{
  "norm_place": "pre",
  "norm_eps": 1e-06,
  "qk_norm": false,
  "parallel_block": false,
  "init": "uniform",
  "init_std_o": 0.0,
  "init_std_up": 0.0361,
  "beta1": 0.9,
  "warmup_steps": 224,
  "schedule": "wsd",
  "batch_tokens": 32768
}
Each number is 128 + 24 x the weight over its row's rms, rounded and kept within 0 to 255. Layers, rows and columns count from 0. Numbers have three digits each. The size before them is the row's rms in percent of the matrix's.

# up: layer 5 MLP up, 1152x192, rms 0.0768, rows 891-957, columns 128-191
# down: layer 5 MLP down (transposed), 1152x192, rms 0.0747, rows 891-957, columns 128-191
# gate: layer 5 MLP gate, 1152x192, rms 0.0802, rows 892-957, columns 128-191
up891 077:131099139131160162087146087101121141131112107124096105158146156110167135163145108186113112099167106111151122151114093142099123119141153130066130100160114138135135095162148118106160172172140139
down891 077:171124126137116104127150118131141191115116139151148148150128124120131103131149162119132136150121134125126140130152108121204098121156134125135154131162127104088156125145156146106098164096118117
gate892 110:114128103185086139111108149153140106149122076121137112115120168118147145122126151149148128165144155156156132136126144117118124112099126113151124160133126111116149111135155154178146111182133107
up892 107:128097120125119131132139098141119181098106088111112108128089141123139136118096154116119143146119133124109136149098140069085115123091158113118125160115122122153183137089111135113126112147110103
down892 112:136059107118114122107130137142128165138155125090127114124130130081093097093076161156151129106113153112110097182116150082140109096094116168131150129121155160118155129105137129144166118147107096
gate893 111:145093153128161164149127095090115120139106138142112122162143139103159094074172131136150083146156169131112134157176119149113125099187124150122122120167116143149113143096118123141158166130099169
up893 108:161141112111132151141162139085127076135109115128136136144144119125114121120132105118180092161129178125139140121148150181087119084142139161110150136114121146114126157177127109129101141120122146
down893 108:107147157055110138130125144121115129120153114152176143162119131121066167134152117131100179104101118128132147129148167126124096160152103137107121151189123122106145126143072154090098107133205103
gate894 095:134123136164115117130146080096140101113105126136136116163111120128148120130151120178113098143142138142137119109136118104117112121138120164097118160119186075142113148088134145138164117172146126
up894 097:118119099123108141133146130124155109064148107148141146139144150128113114155125095185094150133122080156117100161099118110118114139101108117077141143115163121146129116099128122148135131183114156
down894 097:144181136085116109103079162137118163131131123135129128096133123116143137132092110152139160143159110133145142105099107131139140097146128141153101096116125142144116106128140153103109142111164120
gate895 114:144121173121135133128087166159131130145093092119120140103097158106113161134135130151120103125124066146133099096125140137130113109100130090115128099124107081122129110086169117118140166134127128
up895 110:168059124140133156120121132143132115124145116101127129143179135130151098100130059124186129147162158099097132122114069139113162165159138119143112121176128116141133098155125136158164131125097093
down895 102:134130164140160117107149116155124122138110128110127119124141149130106097120097115125156114138091108179111151103128075148164172127122161092144140163113127087176108137146147130147143139153092141
gate896 099:153136093147131156097153138132080071126116096121147111133159097160121138137106090139124121178067123086115121135128145152152151121124128114106127116097146102146109140157155103104108140113110085
up896 099:145118140095131110169132198123106087140144149126128104134132181093126116106107116125118115136132132136126144128115111138137159080132128132137159139081116133148131181132132090104131139069149151
down896 103:081096103099136107142146122097141122121095155121098100154121169102121182120147136154204148105135114098147133182128089150149142140183130127130089124116143156136100141124124164178120145150145163
gate897 101:146131113088138111174142076180127166104137136110116103127113111148133091171119126119119122120149135118140117100092116128080105117133132157091111120132128132134091107154127128097128128129126129
up897 095:117113062098119147110131126070166153114095094146088117066132140125119132136136148158126134131129097123107086100081103134164078138155127148136094123098143106128090087149091169172146089142125120
down897 098:123145047092146140142085124163168136140107144097118156199113125151238116124099142131124150179090132150126137098128133108146153130114135120135180111162127112151128119107143124134120102142151106
gate898 104:116114102160123124147137057113087138165118180148149154136091123121138089137122100164126152123110178145122121120156111116105135156126109160140113118131145120112122139111149137127123101158114133
up898 108:180124141088193182139143138137119145049109128124134063083176155116158084123129134160150138132104151110146165089122127127163131122123126118155128170173099118110138113117124104130120159152125203
down898 102:140107119155151139123149075152087097116135187133123106144120122157130182136096127125129154108110109183078114162147109092137081130135123126136118109165162045055126099109166113115099133109092110
gate899 100:139121153125113160120169176120212142099118131112123133127137108117169104148130137146104086137155103136203086135160111137106097120140110096131123142122130080140120143148107152126144130102112151
up899 100:118147151109122117140107149144100125132136130132144129129085108169118141098126130116175164151164154099095149112091149139148111108092154093149118156146081124096133132116120107155105124167189093
down899 096:145115184095118086148118127139147152135139137130142126168146131136122108132138131116120096127140137154169152125112134112111119120140154100117123143171132087192140120136106096157141122101110133
gate900 099:146114104127141151103165126153152108108137131118119126130086112138138126089116104144116149104136149126097119146165175152116121093142103114144161164126145114084138103121105097115102144110068153
up900 096:144158112114164144137127124115126149127112053142110108160153133142138159165140134155121095131116080123126119160128142185143136138086148124120142156144128155144114097129128145078138144138134171
down900 100:120136122111126187100146112131153120154116079158115135154104154118085155181147156115119107186142125147160119115125160117109136109113134117136127085161105153146131113133095132109116118130129141
gate901 086:158161166147133108116148114134211147111099116111111188107067156128161139084132158107119133129165123122119139112140133138109083097131125166141122135123146090118099056097144114076121079157123131
up901 087:155103087149108122097108094132155148109119144139130136193134128138172154098113157121154122136163086169115163123126129127126113121125125147077094113103109116104148073103124089101108154113132161
down901 087:198134096133082164173131167148135091111140171123139125118070132116132146070119137110091092147150138100137160124125151165153125138118140102137133119117131170119173124139133147086114120111142120
gate902 096:109176102082107146131138091103154106139113120153109109113160134117135145127139112128146113149125129146109142107103089176113099118107107116125114110120128084106119149086110129136123139124168103
up902 103:122138168097158103158136126143138105098089119094068120102109133164153157090121126118104091113124105087089123098108136140142112115102167070102123101101135117127109093106131102131134148124116112
down902 103:133129147148086122134139085145114117130103051069118126106152151104109125113115133096147123098152144164136117159130127122126085102163139115137182084109135135121152125138115132136101167120116134
gate903 111:152130114180111121126131103122146154132105134086168121161139159043148131104168122145122167095137156138172123105130133088126128148114134174135125146209132110113131144115129161175167143151100147
up903 109:103150110150131112144133088138154093119134162182142147160124087121140118127187134128107164135088126149137137130128093144147126172107161119169080142196146158133090100104083147141137140123122114
down903 108:059153129145098144126134121123128091125153093130105146104123100135095145122093124100124142155084150131145139114131153133129118131156105097126133117089130158140139123142133121093118131111172153
gate904 104:115138123069129157111139148169189114086085146119132122139125128098153082090120076112143109097128149132144110112114168118139143066146079151156143151135082107093123094135139134153140107114129142
up904 103:114140110137131151157131162153100101121071146118146076125109117098094121133124122141116084102105133159123144164100156115120145077148118159133128138119114119108134102101109131134125103133121112
down904 102:149114126107164141137143148089168151124117121179157129130127107078128112105195108111148145155092117157107100120117102145078129118136151155095153094129139159165073128149130147121106076116159093
gate905 104:107099111165141117090141128127128152116173144131158153131153120133164078172121148133137142127126124126162151142159165125095119126134132125137136123147112122146127114135102128137116157125158155
up905 100:129124135114088117146137110103165163136115126133124182106097081097134086118112106151073134084118162170111124156117116088130090131121119134154105161158114121142130116086126146099143114127121153
down905 101:147132110118127107092110139100085106176119143116137134149166155118149130102131113134116097150141173091173143123129146123126139133125127128162105133126106129141118078157131099147083109101094145
gate906 093:129120126148128154118138116088174108167135165155164157111147163135140085115132107178134125103118151112130153070091135148126090117128143128097114108138143097162142113162109192101133094087120098
up906 091:146122136111148103140148107121123104145110105147114133093155172084096116073146144116091104145095126106146191110148165184149125122137125085118112151140113135080128159108170146161130123174150085
down906 096:123129122172085135105099109135147143137070084112114109116103125126115141170136085152159133112155144133122148171123098098153088113143155146143171141149112124146128118136156135141117136069096104
gate907 091:153148148150101112155138146117111127149114163108144163146089140113172120124117124155122172123116089147161167107153136137150156144121161140165125152133128071083143121127117109162122137123132159
up907 094:132154141128085156131105123145152126125052132136118116126122132155149116132114129110108144125135109107127169143103136095162108144143187131153105116119105146114105093138144110140092187151161144
down907 090:125131161132114159114115129117185104140151118137125128114149100129124171149158114156144079130136131122100109146119137103187089162150107115108085141124114162169143104140131168104109196126126102
gate908 118:107112087122073087133141116132130146122145142110124141173114139119185144182083122135096141092099134128141131137138152117147119140119125144119077141129139100159091119150153105106156098107128156
up908 117:096125154115092129080084139103169099126130137120121116152136144141165145140125141149141103096163135136149116103058127135095120098134120127188101115103100108133089071092123151150121127115131108
down908 117:198100115107110132098098127112108119143150119147173135126104180106108117101128139112161095133132184145161124124155158136100115147080135146114164102132077143096132127141150111119131116139146074
gate909 111:108076118173130116140135117127116062143134167156121120117134129146146116112132117116104147135126161107113129124143124108087086142053148114135118137126188129116123182129125101094092124160128130
up909 110:116151108155115101178055155128080116098144144143136120137132158156077113144098112115102107074133120117181126123116145189136151112132162142140118116131146161155157112136150074132140142150096119
down909 109:137126122121139131123115152160164221157136121053168152113131154142120110110146163116161167124111110129127101146148098127104092109116108125125104138076112138147163118167137163115168126123136144
gate910 107:132150165114109126161113139131099145074181130108116138163116187112126134143105120113155105114112129114173118119123178131119131080156112121188143085098139099104172108111106119135138157142144126
up910 109:103110089110135164106106119104108096127118105101124130116121154154174123131148143155133091073191158135161151091188142117092115142088131156127070149125078120103117140138179170101127128146120119
down910 111:166098111108135161126152115113107136189095168138084150139161140110140158120134100098136159090152129155136174179157112123096132118143111207111132134124140136151110123166100150156057118122128157
gate911 099:145141099138153105145115130098155146128155134088143129140142117146133123139105124094067147163139107174118111155134177128126140140132116161112127169146107131112175164144070124186142094125122093
up911 104:139132074123119136106124132149168146147142111137115119109142144153150150109160129129128113131131134106102078122145150107178139150114109178135125121125152121117121122095116118131144126126126145
down911 104:154116068138074140099116113131118119165116136077111138125093154142164158163128117138095126087182156111131127092158068124138104119165078118108140175131131129134107109125124130157100145091079149
gate912 101:149152140159131111140116205084109104100086157132138165134116115180136143115135105165140160134128121175159142119120181161122066134119162119077139152116117124139132134069144139133137137068104101
up912 102:121100128110138135124116133105104097117150159129129123137125104135168133100148159157127133093119175118105116057136179091089133088189168136113117111105087140143142157114136178155137122172106110
down912 104:108160129138135129097170104143164161169130125120123144120113111163134097127103131126173135134098132137127127097095147131136119142091106116130121122102130170160125095121121101136103122130108132
gate913 101:128103115186153059102157106138126125165153124122123135116130115135133082094097132124076134095135135076106171104128156128154156099136116151132100151152086140153157095095115073110131104148155105
up913 099:161131069121161105097165090145174138147079126135154116157111143104159114102118101122125133139091089152207120151094198117145134130106112126094089135147134145098131119129103138182093112138104143
down913 102:148153110136108129144135109105121160103150142143160144140127158146119133143136155120123158139123151139092111114117113152131047148129131113132097171136173157140138110122096098116123130100111112
gate914 101:148127145094137145151117132110177121141095116161130120110081126131153121107106120145147114132135113121116098105105116150145164140138119123122110156147159118163107129133088142155126125107152116
up914 104:132162160131156151085173117126149133127122129127109115108157090135128162148146157160107146129138134109108159174111102110150113098134117152127090113068135098111115128142126141173114071097124113
down914 104:115105140168120166104189104108157163108110143163143139104111128134158131112121151113108102101153117182122139143112102117139120089123079169151120104102097114149111099125115116133086116164111145
gate915 096:118094134099144136105113117094124093109141091165121107129135115126153136119155088104142098095129156156173132173146085063121143173139114108141158130128128111098103126143086145160159139116115122
up915 098:103163136139106099071073145149117147114151145123129155144163147138165084110119118130105144131137130128127112147118097124118119140143156120150153096070172153158137128111146133152125118146108138
down915 101:175088145102120114174177115144123158147157174135125146134137064184161097151148104127088138106109147094077138148153114133160101129128142145116084179122115139136145139084160138116130082144109162
gate916 094:116152119124063116100148130123127057100093103166123112104132162152105127142140097126153145145106108128153138127127151147160165138125118108127121128174155128161106152143117130159156129091110131
up916 097:118157122112170156145131117122120126160163084137121073063103117141137175144129147153062164148150180132135095114100140112110148151126108083097132120104114114102100148136161144146146110126100105
down916 098:152137115174156123124124110134127154117180143122116138132099116103132160133118155132123135151152149110147156135185102091100124111106124127112159096118129162131090152133124089165088128133101117
gate917 113:145103104140139144154201118160124136102167146103109121156128129114127165176121097142122085108115118116150112125138152110145143150095110144098101132146163151123154146085098096090100141109129100
up917 111:160130149122126145133127118138117094108189110066161140155094106158136117143141140118120123116165147121159125155146140141118090119144138163087127109146154144117167147137118116133154123133152134
down917 109:198109114161138061133125121158094145175173165115172123142174131150163108162102126150129129157138118166100127124129118133123122142115116123140147160087121151129147140113142168090100146145121131
gate918 099:118174181161125130099173097124160147135107118118105126166153153125148121146099166112165166103130143149108122152134097087142143139121178149132160113114107127069128140174108156192106136114158143
up918 099:095109133153130152151121121196130119120159165078157129125144146145112131169135166120113108084128132139114075164165137143109129116087123134120131096157137146124122095099129102144132113201136143
down918 103:135143124081101151153130152131154116155088130117108124165074074118110132134153129161155136179098124102129133141126123164141109135149132100106109157139142085120121148095116136103098131120113083
gate919 102:158143155128102139126184122139132128120115133121110140161129098126130094126145141185134124125134193165099106130112098109132145097131100138136138157153088114159126131162121115117137133109127132
up919 103:134103122124144125152095113149124138134131116089144127118107164105136159126115129085122092142118091062183140114162180156114131176111118115133136105134171078087126112110110108145154133139121111
down919 099:146134165148114129158129132146148108169105153107157154153166116146193111127136132127119110117123126141136078116082119152126118133115135161136122146183124129105150133142121133115138147125137149
gate920 090:139103065138118108153133173145203100174133135126156151134125171134155139090121102114130119067102086112130113082120138148159093100126142147115133151126102075146119066126137178163110121136140134
up920 091:141133129142155164142141146177121115140123126104104143135109153145083154091132071106145113115143116147152107136082152110094093123152128139106129142159165120133124124090138135136129102106074122
down920 092:132153153129121130147143151141128145132125126130147115166152135098089127129139145146145171149115172128124160081155127125168135124118153121132119136096124170131071120135130171119170130152143106
gate921 074:151137098171186121194087071096060118150114133121174097113109118109135133111164109106107136087114116118130141107170119096144092140113105126094121156159114121112156125142105129088129143187071145
up921 083:113152137105144112128148136109094082066122127093109077121135180125139141182105123082146110150119144088146103108138132135077121139130123129146100076138106126070135136148113137133127083100131121
down921 081:121158152150094138133139095140087148135126110100149187097109132115142107142146188114166123124125169141117128145127144157165088096195119146109109138156114092110092134129115126135142087118125133
gate922 095:143125172098127149123099115141157126113120104115107157156142102143095123077105155127080121135112120140125127138141138155140166080143131127099115153096148099124144119110083136114154118095135139
up922 095:115120147147130118138151126150089121167140125107112107113105098122118135147140071162191103124122147109176125110142129127143117169143108119142148117176114097132136152155145117123153126162091112
down922 092:119085142112144175084112142141134144159122116100129098132117153128127082096120116124126149116140105125168140117132096134183102149158085134109138152125144094093127113154123134145165142110094129
gate923 100:133113104122133099136153162142150138154154145132115099103094120144170108135071143147116108165092132102139133128095097157125181110123137092136162122173121129117141121084125138169119144138124156
up923 100:126144122103113120111143117143164153107134119111154157118110111168102113167149129150179129105116167127129132113112140103155114135107129075100099116133104182156061129127120130114116135123126152
down923 100:117146141070129110137166113120115120131114150136125147103129099126155141124102108127116169099126147134141168155144119139137106096090120104140106137130165120121116106141161095098140105114127098
gate924 097:126175116129145169122099165109110146154124123170110148101092127135087130097101138097105126087114143127130078072121158123150068116116101146108171132131091116131117154172117146126126152141135129
up924 095:125102153175169109167115146110101140125122141095104133157105141136114152150145096116132139123109117123128082073110101150092169115169154138095139151140127121131134146108108143172102121104124069
down924 097:123128097108108138123131093130137155152113130096132157096075116121133127112112117090086133126122121118124103132133107128138112098158081103148143133106150177098118074169115137178126139110132155
gate925 096:083120118137100075133149106119140193102141128132128146099176164126118118102151132119119153125109132055101131153164109103122091134103147162106107174106153140107152122116146133137117117158141111
up925 100:132164130111135143101130123096130142127139168117121146179120165099121123166150113130102105109172128125110139119136179141097139087119097116166100125121123129160137138143126112138176111095108155
down925 095:150093105168166130129125096171125165156094099117129145117128104171129119158154103158099120168146114147152108113157130127138130140145177120104110115152118130121155130147116127145138156132142128
gate926 098:129134087147148128121184148125118114162138148140144159120181138098126118117095132129126081140122138096134159113156116143118141177221120169160106135118125107046185114122129154138137128142122111
up926 100:105114129122129172144169106137147136114140125169134138158121110130099134150117108105170113133137135096139133140140112126112109140139089141162107135114188108085098144080164140110104113145122132
down926 098:132112111120088137167130156113159097178121154164183089111171099124108143115126095127112138148151108109173134140105095149157143136128135122138184110108099080103144157117133141142127110149146157
gate927 093:146085169159101135131108144107141108161130195127141134158135165141103180134133102128131128129174117120125104108176137142132126134102124125106091110119125102115142151145130140125170098141089126
up927 087:134133113118162094117158118127120130121131075098110133123119115116159065090177143102150120106114147117109153143112092137170143094122132117143153174122148093161101102130093104113100130084139138
down927 083:164133117120133110104194154099163098136153157119136155123126157105143083086120144122141142173124151144115159110149115144124151126110112143148137120174174058133133132076175099144125127121113150
gate928 088:144117116105109067169161156129122069126103116104145125134139125143102084074107138110103124137118142087123124132117116147158101149178138153136112158110123081116145151160126094164129136106129102
up928 084:131109118143129184062111082128139129135156158133105148117111145101142135150156126170160125126123075175179109104154156109102152125097076095135123140149108123139098116097082127117161128140105094
down928 082:118128099157136129149137135131105121112100084135126093145135138119150141086099137154110122103127154119128119099083120151129170080161094089104120154102117123099139103161146124126140115157131137
gate929 097:116149117071144154158117115133163148131126131137097155149119132112114132115126100112106146116170132158151080113138140118100165159074133090157167105128120131128127141166116121149106143146122122
up929 096:143150190118128129080145132151107136127154126149149097098116062132111123133119121140124093128142170100109166133121111145160114148109171181110092170149119141121189162126072102095138139136124130
down929 101:141113137155101145132158135078128123135122114133130104111110138111135128083143146187114143151112093151154117132122146140112130128101134089126135183100149181124162142140189131133083154116120121
gate930 089:126123160135161147145137135153145110165116135105138124152156119155077104100129134140141096123138151135120115133126125124149163117137128169107091126118099129116158120081175147114134147181140109
up930 092:135124090098145159113118149154117170089107134092132094126121134074164117099131141099159098108126171148130136156164135136150074116159140119138123085147117138123090129121135127118101155105145105
down930 091:128111135111122136128180112115142117143107140144114129137126115164118135123114108179091128144125076134105087152118093083117128103150118141128112150145146165165131132122106114110124123095120091
gate931 100:122100143133126147140147156171131117089129123134103127118097153126099126146107170102111129124140193092134104125125133117110154127126105146121111148130122118103130153127117107149156138099102116
up931 101:146093175110106122092100144128118165144145135124155117124143130110121145110146102108186176115164113133137146123153121189132141125142088125140160102094133117160113111140120089102102134084093112
down931 102:166108130149140139109088130147131172120108101120121146143138123138118131140126149117127172121148118119094124105069131147114137091157142120129130107168130124177142125174100128071095116052147142
gate932 119:167104140142126109126135134141127155121094138160124146102085123117163105124117142173095113114105148148150116086138121152118116107158129143118163173155113129129126147167128106126147119118112106
up932 114:098122139122122107144129090113119118147159132077143102135130115134128137110138145151174136145147145126130148112151121124112116138091100129133126141112154029121144119083124158158173126133134140
down932 105:136075112166131127125145124104136147109123140117137101092071105131122112089141134146154128131095148133113122104146136175129110105116116123105157178120167023079148154170135138162156099154098127
gate933 104:147139096115129139127107100169131194137106154127132133131104170115139145103121117126113133128153101105101147087096159134138160113114133124178104110136102109157110079114116170109162134155137114
up933 106:122112141155171137105157143129163098112096067122105111108116133135132175103141115147141118156103123152108092086141131111112068131148095134120142147088107086139119116111171152111134100145115145
down933 107:128092100108123125084132177171117141084113115091104110145174145106135151117102118141108120168153145131114152127119135108143119143127130166157104104170129107155115089151147173132162145097110105
gate934 095:114128138134102119149141139131122204145138074139111122169164157118130138140129173134138146166137132139153117111162114079151159161146146158096148158121127117152131111128131087092104137137105108
up934 098:149136175148101139162150092132116117130122124135136138122115113101097128126136118120133106137130126162125083158115141123129120107107111114134135110103176133121098174140113141103131103130167151
down934 096:104128106143115129149141161157128118143117086137132122158153122110121143119092133155094141116139096126125154128139129130130123137166123145109167125138140135163129123152072121143132144093088137
gate935 119:126112117102083120147131135162191145110149133124098158181146150121142139163050169102140148101124153122143104123128114137132149106102110153102123158126102096147153149105127129119129139124123113
up935 108:103146090152107099130149162141150119124126115189128139186133128138125109157078165135140154107109160123111095101110113146149112112108116122143119148131107149162148107123190128109118152143121124
down935 107:138085133134129158136175131137096126115121129119115141098099106132122142141166094162113138121141131134120100122127145067129086096161145102091121087145168131172147121169149088145142147137121135
gate936 106:098118131115124068117134121132126114165126107122137096148135103156131154141117100119124051138113133067150134115096105162114152129144106137117127134142132148137156128118104145127131120148072101
up936 099:128164096113086058132152125116110143145148123109173123121138165121159177169141107079123129092122147078146145123133136119104114157147130154148100118114082163163128095136119136192131092120139109
down936 102:130173124102150142116161173133168096113149144123143139150115114165147125144143109135193180104167176170122135145121162132157103144145150135118082150149127166145106150126159128162162085161169140
gate937 102:126172153103167159081097115115138138149148128107118181136098120096141088123128113154098130133142152159126094132128131112104125096072102115158151171148091110196141113089173103094142096107098144
up937 107:141106142112109135176130172166143132081129103113114095109162135134126146120127155115103118136139113079101102124098112138135125143192116139125149086140145141129135118131126156151121165112123160
down937 101:132074127109097122131134136132136107067092116137129128123113153103111122087131118111110102116134095119174162109133130127176119142148181100147119130111098086138087150169121121157149130122125164
gate938 103:131151185111150165131131073081138137168159091112125111133139116163127130139168083124116099126164129129119120149120147094135102120087135150123128093130122103158114128101102131111129099171133116
up938 106:143113171109107128091148171170145127092104181122136120139120151084134099138083114155132119117128109155133089099123114151125143118185137121124125082102096145153122114153149131117141106141149125
down938 105:082129129117097107118128150110106142100103115133186132130112091117100140090167149159104156113098124130128156138133087098103125098187088138124142133119118059123118120119167129137151087137157119
gate939 101:154150080130130112111162129116141127123141140127112127114133109146114086191133110142118152139120146160119160126109119161133083088109133146087167151124084128123170118177152104110150115113156125
up939 103:126126103102091088131151169109168133112139188158122157123169173118103123102112105142127115125143111156135118117108128116149136151117133150163122100110097127091104151130106118129119131107116119
down939 103:098081108166127136101141106110111160017133108155153127150152157124132115126129117135133074123108117142136097147108111136155089118112129111145101105127140116129111097096163136136133144164131087
gate940 115:164100115098122082091129138101156116154129175149159127119111119162089107134127101156112141165116148149192109157087124109100161159132098115107112131109141122162103138109123127192129118126070164
up940 113:144129128053105112109087165165120125150132143166104138093105110136117115160140098153113153108134108135182098116106153106144121154099094094113129124112073095136093105125130150148117133129094127
down940 109:146124174116170113127161160126131161125111142121140151155125132163119155097125146124158097180171132065133089130130115129106106150134102165072140143141117168123089133100142125129139136168141126
gate941 104:119144191116114140105142108094142148171084123113102172146145101194133135070145145133149099146127117093133105134147122110103145131139195122077100160171108099120139105138134124149120107166147093
up941 106:115140116144103091121151152136076114102136133139114148140149129129105125143142126130094132130153061119135143112155134148134099130108118136123133142089088121104126141102107105104135071133147117
down941 105:188152120107152136112136092140152128147109166142129185158129132153159147115139075056150101075129121128138140136146101129141134133143153117064127121158109103181111111122139124135096102135122104
gate942 086:119110108146094080119105119099120159128104148135176128169099123151130179128123137129132143145135150108105138134132161132199122110144145139091114143134137118092120124144128114113095119118116130
up942 087:128148143084173136149170124100132134115149134124171184148140127102124117126132134122084106111117111153098136135106193143166185139151153130124133118114146126132081121111109114116102149122128143
down942 086:103119141099114127121123124118106114111135113163091122157117116155131148126132075117092159144137095125099102128107099153107164127103145082142121154204116179123122127107128144100107144158133153
gate943 097:156129165138143109167125091120112127131119168169118153118094106120118123109155193188158121104121137141131126129143163118160113083103109116153128152097123091111126109094108134151118123091118120
up943 093:103107072128114119100127150122112163172126113093129146138120141143157120137091102120099111128129094119152121134142085172066140167143125137116151126136152110110118158158093120092160113126139161
down943 095:110085100134148126136169105117111116113113175115069147134093121110153126103136118107110126118171095130154148141131157116071113169071116127170140173162141083090114166119125087128157109133133173
gate944 107:129154120119106127161138141164123139130106096108185107119096132137137141111104151129107129130134098130160130110140166084111133145191116136110104141129117075100125104141108125154143134162137109
up944 110:108151139187155125122151125136116092118125110130122152123098149163092129133128116166157150143100089088121092106124169153133143126121126138140138121117137108117100125159061104115102117136115115
down944 109:123148155150099132109132144154096096146114127126124130132154164189139122159129150101152132142078133134144121149119128123129084174147131113129116146140124155128136099136116098181143127123108078
gate945 098:129120123110145106116124108097152132152121140150164145148129125111117159107167176129150075150087112112126118156120134135099149123115151161114099152114118112141153152112127076118153149104150115
up945 101:120141119078139099160090111136181107106138107171103136135148149175154107133159144138117116116130131112114085114122141117124143141130131125090150121133127154196166125130104152155182168189144082
down945 104:113097142178128116116118112197085122158124116148147084120145156168167157141095153141128154118147136144157101165140135119097102117147144072160161126146089099151122121141112163114088123145134110
gate946 096:143126166168114123112123133128103143121139126076127101135128124107150145124191180111145081123169144118154189119135124107092096121118162198130118129152122129088141132122127148153154074123135119
up946 089:098113196154119143117119153138124166105115093116142126122141120154129155094164155104158107144183129115158154114126083143103130125131193166136146132109112165105169158169126125174126105166126130
down946 091:103168117129166170107127154109143102130102120184103153141107137139104162124093121144117167083118096097114108112118139115122140105123120110140163114094172147157110115158166119100144146158139117
gate947 105:069151145144132138110106136094141146152144109125121141124070169121156167137109131174141110087108119118110132112136110138130098103118170113149157107162122126136163129121125156095127103097130180
up947 106:127085101116133131161166137132150125140121087107120129159165105114132110163139116143123089130126101092139170088120133169122113106140105184138139124123148127148181087114168106107096151126140137
down947 104:118121142105136125125074196122098151118120117135154100121130121097131097128134140144104153166137173117139108136143100180112140147120092153110090125098107053126112096125138143117125137133126142
gate948 096:140094106128116152119113117110093151114144165137159103113108149089093137101162134104140098149135155118151100162114121157136153140084161138109109146147141138115125125147091090151126119112142183
up948 101:136168141145142108194142120111145140107087103172119130118092143160135167094127102117124111123121128087099111092097150109102112134126118120135107145156103117163108134122129125119157110103166131
down948 099:147152126134155141125128148142176124164089139137117125118122112167115131119132139106097138133143127118128107079152109137145128128083105088114130105104154130155129140091122170127128129154134118
gate949 096:117135113118163116138145129129125132142113084110135127125113109118145103146112147136147155142157137115119103107098139088156116163112130154108119147128123149120123126073174122151110135131129137
up949 097:116137127098136114166104151128162158143137116108121091146136137114154084099134140162132115108089085129119111137138103103124153136127156104154140106139128108099097148145151152143144143146108101
down949 100:079094139146113105152122150109150098166094122166136144124140114122118156127129144146177139134113135110127105125090152104149099159134127115110131138133108123118160158141087166111128127164123115
gate950 113:107111126156072081100105106151129121142141115142086153146178121089125158131136114126157108114136110121129145095106117099133087140135105159105107136129160131116118106127162102147155069171137103
up950 105:150121123115157125137172102115077152133140146123129127110107123115148122143116103139091135104143146104114153142150122169125174113085136158113133171134101116165143150140141129085152157109143205
down950 108:160103062140129093131124144159131136155159127107170095110134120159158116134134099087118129154118112127147109116106159137106129118144107162135164152116131137146134157158116119125121087125131142
gate951 110:141120137094129104109175135134113129123092140126114098144171149174133106143145066136136133114129126126156107097099155147099147099130135157141148071094147118116132141153127166138102139134118182
up951 109:150101169145124122146146131098108183123138143083169122164094126078138135168107152127114172124158133139107152131121100173128135136159159113091088139141136150115169114118148110126146106126148083
down951 103:102137177111150090111144106102101095125121089109128143144139099149110124172152141136113150113137190108149139141088137090147090159144120115091113141171093093141114145110098134156123143075134093
gate952 097:121139123134110076126151138082098133125109152124099129139124123147117141121113125131122118159108084097112124133110126127148097172108126111074079136162109109077125156153104101172114130108113160
up952 092:133085146127133129158164102125152153139133152132144098118122159120097154138161145125144132118152140116120167090126166145115112120146122135144108104127171155194141138123134120153148108155102120
down952 099:106129139098211125083135127109134143108100125137124127118127123111127125097118108176079153096166157123129126131175128107133173120121130121124164110099161152140098100102116149100175147107150124
gate953 092:109102087143116143103169133136140139156137155143113142121128134144150178169093160135180145147120120129097156120109120138133126126088123122085130112137134120127116130096125099121106136150163135
up953 091:140038116148148148149126135127109116099130141141171106094123166114112141082109152141118099131134164074177154093116055138116101146151140139136134173102118116168178138154130134131112138145135124
down953 092:145127138157170143137129082095154122136151117116168094162068142137114122137137155127145127135142107115143181172145133076108150135148108124136088133116156104131142086135118147119137113111103117
gate954 099:149130114136134155151134114110149140127112113161186135134145111135116149135168131185112106142163115149120127110110144133105131112156135150139123119186123138126097110108068180174151134169112077
up954 105:125160104119103159145113129146167124126111097140140156152105175119096204119163142121147091104174135167126130156138138140132091123131152131168153109156129134126151139110122153150101152155098137
down954 101:086117116123163155162123144118111168136109126140111129141132151079098142153153120162164177144134119144152135157164110092168151146134145141118137163129172096148086148118115142148104107114174094
gate955 092:156175179168165140168163148085131111136131118130103114123130121153160146085169122126129138120162143123140100080156165059080133150157163137156113115156159126112116117095134146133137123141121088
up955 095:140089146146160124140137111098118118128139145109148111132118120112164132126115111139114146161144137130140172151166128140128132115160165119087127113150113129080114145082125098153137130161112149
down955 097:133147111087158152123123109112118142105153150107110129129101130113156139115101165119162119124151131112155129113140118132126085118132147125122124133138108178136148141111091175136108117144126092
gate956 104:108109113136122112114118103113085071140110149205061128127120174130133116086122073128119126096137122131173140065094106086101154142117093148118125138142135138113093146110130145138123126093129105
up956 102:124118137114119090147143177079119114146113173125144138150127171120085135127118121124126144090204129129118148142110142135086128124121162103095156151093130127148153130162165154121092124148161135
down956 104:154107102175081124095108154155157183116118130102168134101106145141117120096146119136141121127084114127151099147191142162148124116114135143098130148107131129120131119125157111135157099103140134
gate957 088:074121121113124108155120119144107162160104124142122142137135134097134144128132127131136116118142140115130135116126124156077132116147137165160123069134135132150114140152133133098092086160141062
up957 090:128132121126143162124119127161113125161100088122160094089098124128117132102136118137111125181132123129133133126141149130095129112143083156075128130164105128118152122121160166193091096138135102
down957 087:143137164097135121113145117124133133117117129136146119139090126128104131112129144127159120106138165122094174084123088144140131116140126145103068097116071200164156195144128136103155082085127136